Weights of a small transformer language model.
Size: width 384, vocabulary 7423.
Architecture: LayerNorm before each block, rotary positions, no biases in attention or MLP, untied embeddings.
Training: a variant of Adam for these matrices, 359M tokens, 10959 steps.
Each number is 50 + 15 x the weight over its row's rms, rounded and kept within 0 to 99. Layers, rows and columns count from 0. The size before them is the row's rms in percent of the matrix's.

# layer 7 attention value, 384x384, rms 0.0761, rows 175-200, columns 256-383
142:45 50 41 40 52 55 19 57 29 76 70 45 47 39 28 73 50 46 29 26 42 50 49 35 83 19 27 47 52 40 59 26 56 44 65 56 49 51 45 47 58 51 47 29 57 64 56 56 48 51 15 58 57 52 51 45 46 54 28 55 72 44 58 49 58 62 48 48 49 39 41 45 60 82 57 44 47 82 23 48 51 71 54 44 16 57 84 58 39 54 45 54 45 23 32 70 59 35 46 68 76 60 60 53 05 51 52 53 46 59 20 39 39 58 47 57 70 84 26 29 21 40 76 62 43 50 40 26
130:66 60 40 45 47 47 43 42 33 45 55 46 45 47 47 66 36 33 67 52 50 50 54 46 67 73 79 61 47 75 42 33 68 53 45 43 34 59 46 71 43 19 33 39 37 00 71 50 36 67 50 38 54 43 28 75 16 41 40 50 42 44 32 46 44 60 43 61 72 61 31 36 49 29 48 43 52 52 35 45 71 66 17 37 57 43 94 50 50 40 55 46 55 11 50 69 54 51 45 72 61 41 41 64 47 42 72 40 70 26 66 63 60 22 27 45 50 67 56 61 21 77 58 55 23 45 48 61
135:17 44 55 50 82 24 33 41 48 66 58 57 69 52 53 41 47 27 42 44 50 48 73 48 61 57 54 42 28 38 55 12 68 43 46 24 50 37 64 18 50 60 43 42 39 66 43 29 52 44 42 54 53 52 36 47 43 38 31 44 54 46 25 31 64 50 36 31 72 46 41 37 58 81 29 39 37 45 51 18 59 68 79 48 62 52 51 56 58 54 63 59 47 53 64 58 61 53 42 74 55 68 75 64 44 56 53 39 54 62 59 38 68 37 68 49 55 43 45 50 24 45 43 58 47 62 72 30
133:71 62 42 80 34 54 58 49 53 62 39 61 65 35 42 47 60 55 63 01 68 59 23 62 80 50 73 14 44 41 74 58 61 07 51 36 60 44 34 41 47 53 52 44 71 62 74 52 39 25 57 48 40 71 35 62 40 46 57 68 37 56 24 56 45 55 64 71 57 57 37 51 49 69 61 55 39 53 61 60 63 20 71 42 77 56 29 41 43 43 30 48 59 27 46 37 54 70 58 64 72 52 64 75 54 74 53 53 68 34 39 49 65 66 46 53 72 71 77 46 71 49 44 42 49 57 50 50
133:92 33 29 66 50 66 44 71 38 23 72 62 38 46 58 62 32 56 51 36 23 46 34 60 52 47 36 52 41 53 32 37 33 33 45 52 56 56 16 69 48 76 74 55 66 57 63 37 65 48 44 66 47 63 38 28 57 51 51 42 55 38 71 46 42 73 21 42 38 68 48 56 47 46 45 50 66 81 54 43 72 26 28 36 56 44 54 75 51 39 66 54 56 99 56 69 62 59 40 32 58 52 52 60 59 59 63 56 24 41 70 56 27 32 51 53 47 46 56 26 51 61 58 25 45 43 43 54
133:36 38 53 38 44 63 67 37 41 54 52 51 37 39 46 08 68 44 21 65 59 54 55 51 58 49 44 74 30 44 52 58 76 42 44 60 51 45 48 36 43 60 49 64 57 31 76 67 79 41 39 45 50 66 62 47 40 38 68 50 72 49 38 83 40 27 33 23 68 44 59 42 41 25 48 63 45 64 50 29 20 32 51 46 31 59 33 44 46 18 58 46 56 15 55 46 43 36 29 46 67 69 45 51 70 39 36 62 26 43 64 50 59 68 25 41 41 49 49 53 75 43 52 32 56 25 21 48
135:35 50 47 47 42 56 43 39 69 35 34 42 48 76 45 56 34 28 55 52 44 33 59 42 49 25 38 47 65 53 57 34 59 37 57 49 68 62 49 27 38 45 70 39 85 30 89 37 19 32 28 75 49 40 48 48 59 45 67 66 61 64 30 69 16 78 59 62 68 41 40 72 38 91 46 45 49 77 54 55 66 44 41 64 35 48 79 61 51 61 57 49 42 31 57 15 42 34 64 44 47 70 71 44 37 57 36 46 46 35 26 33 53 46 37 69 39 44 51 50 67 50 59 26 40 44 49 27
145:43 66 52 40 61 69 63 76 43 21 44 65 60 31 59 27 51 35 20 67 75 76 55 45 60 49 49 39 78 24 70 51 37 27 59 24 68 34 69 45 52 42 60 51 31 69 41 48 44 37 48 44 45 36 27 66 40 48 35 43 42 55 56 33 77 40 31 60 51 49 66 50 36 43 51 52 34 64 75 55 53 60 51 58 56 33 51 81 48 75 56 51 38 62 27 65 51 51 63 54 65 67 47 59 36 35 37 42 62 12 75 50 42 51 43 45 75 53 78 27 59 52 43 42 46 66 43 26
142:57 34 46 49 35 43 50 80 43 66 65 49 25 52 51 59 59 70 52 61 57 74 45 47 18 65 42 56 35 40 52 48 74 43 63 69 55 95 38 37 65 68 39 29 38 27 62 68 34 49 25 64 56 16 57 58 65 22 56 31 49 46 30 44 23 34 59 35 51 55 48 71 28 54 55 42 56 45 60 63 64 72 65 44 54 51 27 62 53 68 41 45 47 35 49 55 52 38 62 62 39 43 28 39 70 77 35 35 59 46 48 68 35 49 70 80 46 82 71 39 48 24 39 61 42 47 39 73
140:43 30 18 50 58 36 66 45 73 41 38 64 74 33 52 43 23 48 75 57 47 23 20 88 52 66 47 53 57 30 28 78 50 71 54 56 48 44 16 36 65 55 49 56 52 47 63 67 51 13 53 43 36 31 41 63 35 26 66 53 60 87 41 10 13 61 59 50 51 59 49 78 66 27 68 54 48 63 25 36 65 25 56 43 67 44 51 49 56 54 66 54 43 48 48 55 48 61 68 53 61 45 44 69 80 72 64 52 80 20 37 61 58 36 55 54 81 59 71 59 67 51 63 65 57 41 42 27
138:72 35 42 45 52 47 71 42 99 83 48 39 56 14 45 45 41 42 54 43 50 30 57 37 45 51 53 57 39 35 60 53 30 73 52 40 41 41 70 47 48 50 41 28 51 40 42 41 51 25 33 51 65 54 63 40 53 81 63 63 54 54 53 39 57 64 63 59 44 48 57 54 47 51 68 35 52 14 60 56 67 70 46 46 41 65 29 31 52 51 46 43 55 47 40 39 57 52 64 30 40 61 57 30 26 29 60 50 50 90 43 58 54 45 55 49 69 33 57 50 61 50 45 40 38 70 38 54
134:45 51 57 65 38 38 58 57 39 45 53 42 75 09 61 35 61 13 46 76 52 69 46 30 39 62 54 57 29 68 30 53 59 37 80 15 43 65 57 71 30 23 62 34 69 37 69 50 63 59 47 37 54 61 72 39 17 66 23 52 48 69 58 42 70 72 38 46 65 84 37 74 44 60 55 53 43 49 72 59 89 37 52 43 40 46 51 39 51 43 64 52 57 55 45 34 48 78 47 47 48 67 88 56 42 57 49 39 53 31 41 28 35 46 32 54 58 69 69 48 61 60 40 46 57 53 76 72
136:78 56 38 44 52 55 52 36 69 50 47 42 78 47 54 75 53 55 37 55 60 52 30 40 55 39 42 65 52 14 37 30 60 41 45 47 23 43 52 33 52 60 51 55 44 51 54 16 78 53 52 20 39 53 53 28 38 52 75 39 45 61 61 43 72 44 49 67 37 48 44 62 74 42 42 64 47 57 54 24 50 53 47 66 88 50 36 62 54 70 43 55 61 35 53 37 50 77 28 49 35 71 37 43 59 19 47 61 55 57 44 34 67 55 82 40 53 42 49 62 47 55 48 84 49 78 55 68
138:71 55 40 52 60 49 60 32 63 11 54 54 59 40 49 49 62 36 67 34 58 46 62 37 40 55 55 40 74 27 58 42 43 53 37 44 43 39 63 75 48 75 55 47 41 47 32 31 40 50 30 35 35 52 42 61 57 41 52 55 44 52 67 43 56 41 63 70 36 39 26 41 64 55 35 52 61 41 68 17 76 56 49 48 53 62 49 95 45 29 45 48 61 46 41 66 41 51 54 40 60 52 54 57 47 39 67 33 36 81 39 52 68 58 71 25 63 23 57 63 68 56 43 39 47 45 41 47
132:34 57 72 20 53 61 44 36 56 25 58 26 47 58 50 34 52 29 66 60 67 19 79 34 48 59 52 63 62 34 62 80 39 40 17 56 46 44 62 51 47 29 21 48 58 16 39 44 37 41 36 70 53 35 34 58 58 21 38 47 43 60 40 68 34 29 35 45 19 46 34 42 36 56 65 36 46 27 31 55 68 84 66 50 17 49 54 52 47 51 45 57 59 40 67 46 55 35 45 35 32 53 53 52 88 41 36 46 19 79 48 48 39 36 58 52 29 39 65 65 34 31 39 55 53 64 25 31
137:64 23 24 72 57 49 47 85 37 67 47 55 63 67 35 50 62 37 62 28 53 57 43 56 65 48 63 40 27 50 49 54 77 36 60 35 48 50 54 45 34 56 38 38 39 28 39 59 54 28 35 43 69 27 24 64 47 54 56 60 32 54 27 28 39 60 53 31 34 35 36 42 56 65 19 47 56 16 69 35 39 39 62 34 50 56 81 34 38 47 19 50 55 39 49 76 50 38 40 56 56 49 63 45 64 41 49 55 42 34 42 51 61 51 41 69 46 85 37 20 38 66 63 35 32 66 56 58
137:55 49 61 58 61 58 33 25 56 16 42 57 30 25 34 64 40 60 31 45 71 19 66 52 72 23 50 71 71 42 49 39 91 51 71 80 33 56 27 29 71 58 22 43 21 51 93 41 50 46 64 78 41 43 65 70 46 51 59 82 58 51 75 36 44 74 55 43 72 51 40 51 58 54 59 35 46 84 49 33 37 41 47 47 36 61 69 51 52 54 67 54 59 53 78 55 34 41 56 37 50 59 31 28 63 53 58 53 64 36 57 55 67 21 20 40 31 47 59 57 60 58 45 32 62 41 55 68
084:80 39 38 55 39 52 37 52 53 57 45 66 48 70 56 41 47 63 58 63 77 27 64 48 27 24 32 43 38 61 22 69 44 70 44 95 54 51 52 35 54 43 43 39 45 10 82 42 49 53 45 55 00 25 67 69 24 62 59 67 57 31 45 43 34 32 36 54 60 63 41 37 73 34 46 48 43 67 44 25 63 53 74 45 36 53 29 43 41 47 68 43 42 30 46 42 26 52 61 40 60 42 57 58 60 54 08 32 59 72 37 50 24 58 52 49 74 40 53 35 66 46 58 59 63 46 66 44
082:46 43 55 21 49 48 58 61 43 40 82 34 62 38 67 62 51 70 25 61 53 62 48 54 50 50 69 74 66 53 47 31 61 21 31 49 29 54 68 56 47 31 58 49 72 55 37 52 60 63 60 56 34 78 60 49 67 31 55 52 32 72 53 45 77 60 61 47 63 50 27 48 54 43 74 59 38 40 37 59 47 11 35 61 72 40 45 46 64 64 50 46 57 68 33 27 51 55 56 66 29 57 39 51 32 55 78 64 67 37 51 44 46 40 53 57 37 61 55 54 66 67 47 64 54 37 34 77
088:48 62 41 67 53 33 60 55 36 61 47 52 51 77 37 53 33 46 38 39 67 41 83 54 52 34 55 55 49 44 50 73 27 33 46 37 88 43 36 59 53 70 50 28 23 67 37 53 44 52 42 80 66 49 32 50 22 26 14 59 54 65 62 53 66 58 74 76 66 43 51 34 50 65 57 39 66 57 46 54 35 78 41 37 49 33 51 70 45 31 44 54 54 70 52 41 53 63 45 36 39 47 53 39 46 33 68 72 36 43 50 49 68 68 48 55 43 42 49 63 49 51 43 27 55 96 06 62
085:53 45 37 65 49 68 60 45 44 57 27 48 64 53 64 21 48 47 77 56 46 41 72 48 66 43 64 30 47 61 82 54 26 90 56 55 43 60 39 10 40 71 58 30 60 19 43 70 42 50 54 75 44 55 64 42 65 47 62 17 72 46 28 53 43 68 64 41 40 53 39 51 94 34 46 51 53 33 49 29 51 65 55 31 44 71 63 43 54 67 35 64 57 68 48 71 56 30 31 26 46 59 64 51 43 56 46 67 42 70 47 40 54 41 81 65 53 44 68 48 18 53 29 40 56 69 76 72
076:56 52 39 00 52 53 63 54 47 64 59 49 52 48 55 40 43 48 50 66 68 62 39 66 63 74 49 61 56 64 78 83 46 31 72 38 43 62 42 49 52 55 13 47 54 45 48 06 47 55 71 34 66 74 47 85 51 76 61 62 50 60 63 30 36 53 64 27 48 11 46 72 18 30 49 60 74 40 58 72 63 35 53 71 66 53 29 51 56 48 57 50 47 50 57 54 72 41 62 58 46 16 40 50 35 52 48 30 60 49 53 39 90 56 64 47 54 82 34 65 30 56 34 56 50 60 47 36
081:36 62 45 29 47 32 31 49 51 83 56 44 26 71 25 31 42 72 28 70 44 39 54 64 71 57 28 83 28 33 48 49 22 32 61 32 71 50 51 49 51 51 67 22 59 44 48 29 25 24 30 38 87 23 32 77 54 52 66 75 64 56 49 25 54 58 64 39 44 62 63 05 52 34 47 30 58 63 57 50 76 22 47 23 54 46 60 68 48 21 61 54 40 63 64 31 52 77 51 56 63 39 37 60 56 36 61 54 34 34 50 58 69 47 54 57 57 50 48 29 73 47 25 54 38 42 37 60
083:52 72 34 23 53 45 48 52 81 59 51 25 63 47 46 31 44 44 54 20 65 19 33 61 54 51 39 68 56 28 31 75 58 84 46 58 63 50 63 32 51 37 29 68 65 47 27 36 50 47 41 43 45 35 65 61 31 51 69 66 67 48 51 44 43 35 21 28 44 60 47 81 39 64 64 59 48 78 68 57 54 31 96 64 60 49 37 38 49 48 42 56 68 33 81 47 61 31 69 57 70 55 33 12 35 43 63 23 47 65 00 48 72 82 36 38 50 28 42 69 61 52 56 48 58 42 49 15
082:35 31 58 63 55 44 46 40 42 69 79 71 48 64 39 85 53 38 61 44 54 53 37 48 49 46 40 60 67 49 24 49 72 33 51 65 78 63 50 44 32 10 18 81 50 16 36 42 43 60 51 30 49 54 52 54 37 40 37 56 68 46 55 21 38 47 38 57 34 51 24 43 44 49 61 32 61 53 73 57 88 51 78 30 52 66 51 40 35 41 81 55 41 36 63 20 35 57 56 47 39 30 38 45 38 51 46 54 44 58 52 51 50 64 65 38 40 62 41 56 39 34 49 50 50 31 53 61
084:47 61 39 50 57 48 49 09 48 75 36 54 46 35 55 27 51 42 38 26 53 81 57 56 70 49 52 43 71 38 23 27 58 29 75 51 41 64 25 75 74 38 40 46 59 41 60 44 09 49 65 18 51 44 56 39 30 52 44 64 58 40 24 38 49 56 21 42 66 50 62 69 22 36 14 60 49 49 46 50 64 24 66 52 55 70 33 47 55 50 42 46 64 32 87 35 43 79 33 45 84 44 42 21 36 33 57 46 51 61 63 43 57 39 44 47 66 67 48 63 50 62 48 58 58 71 59 39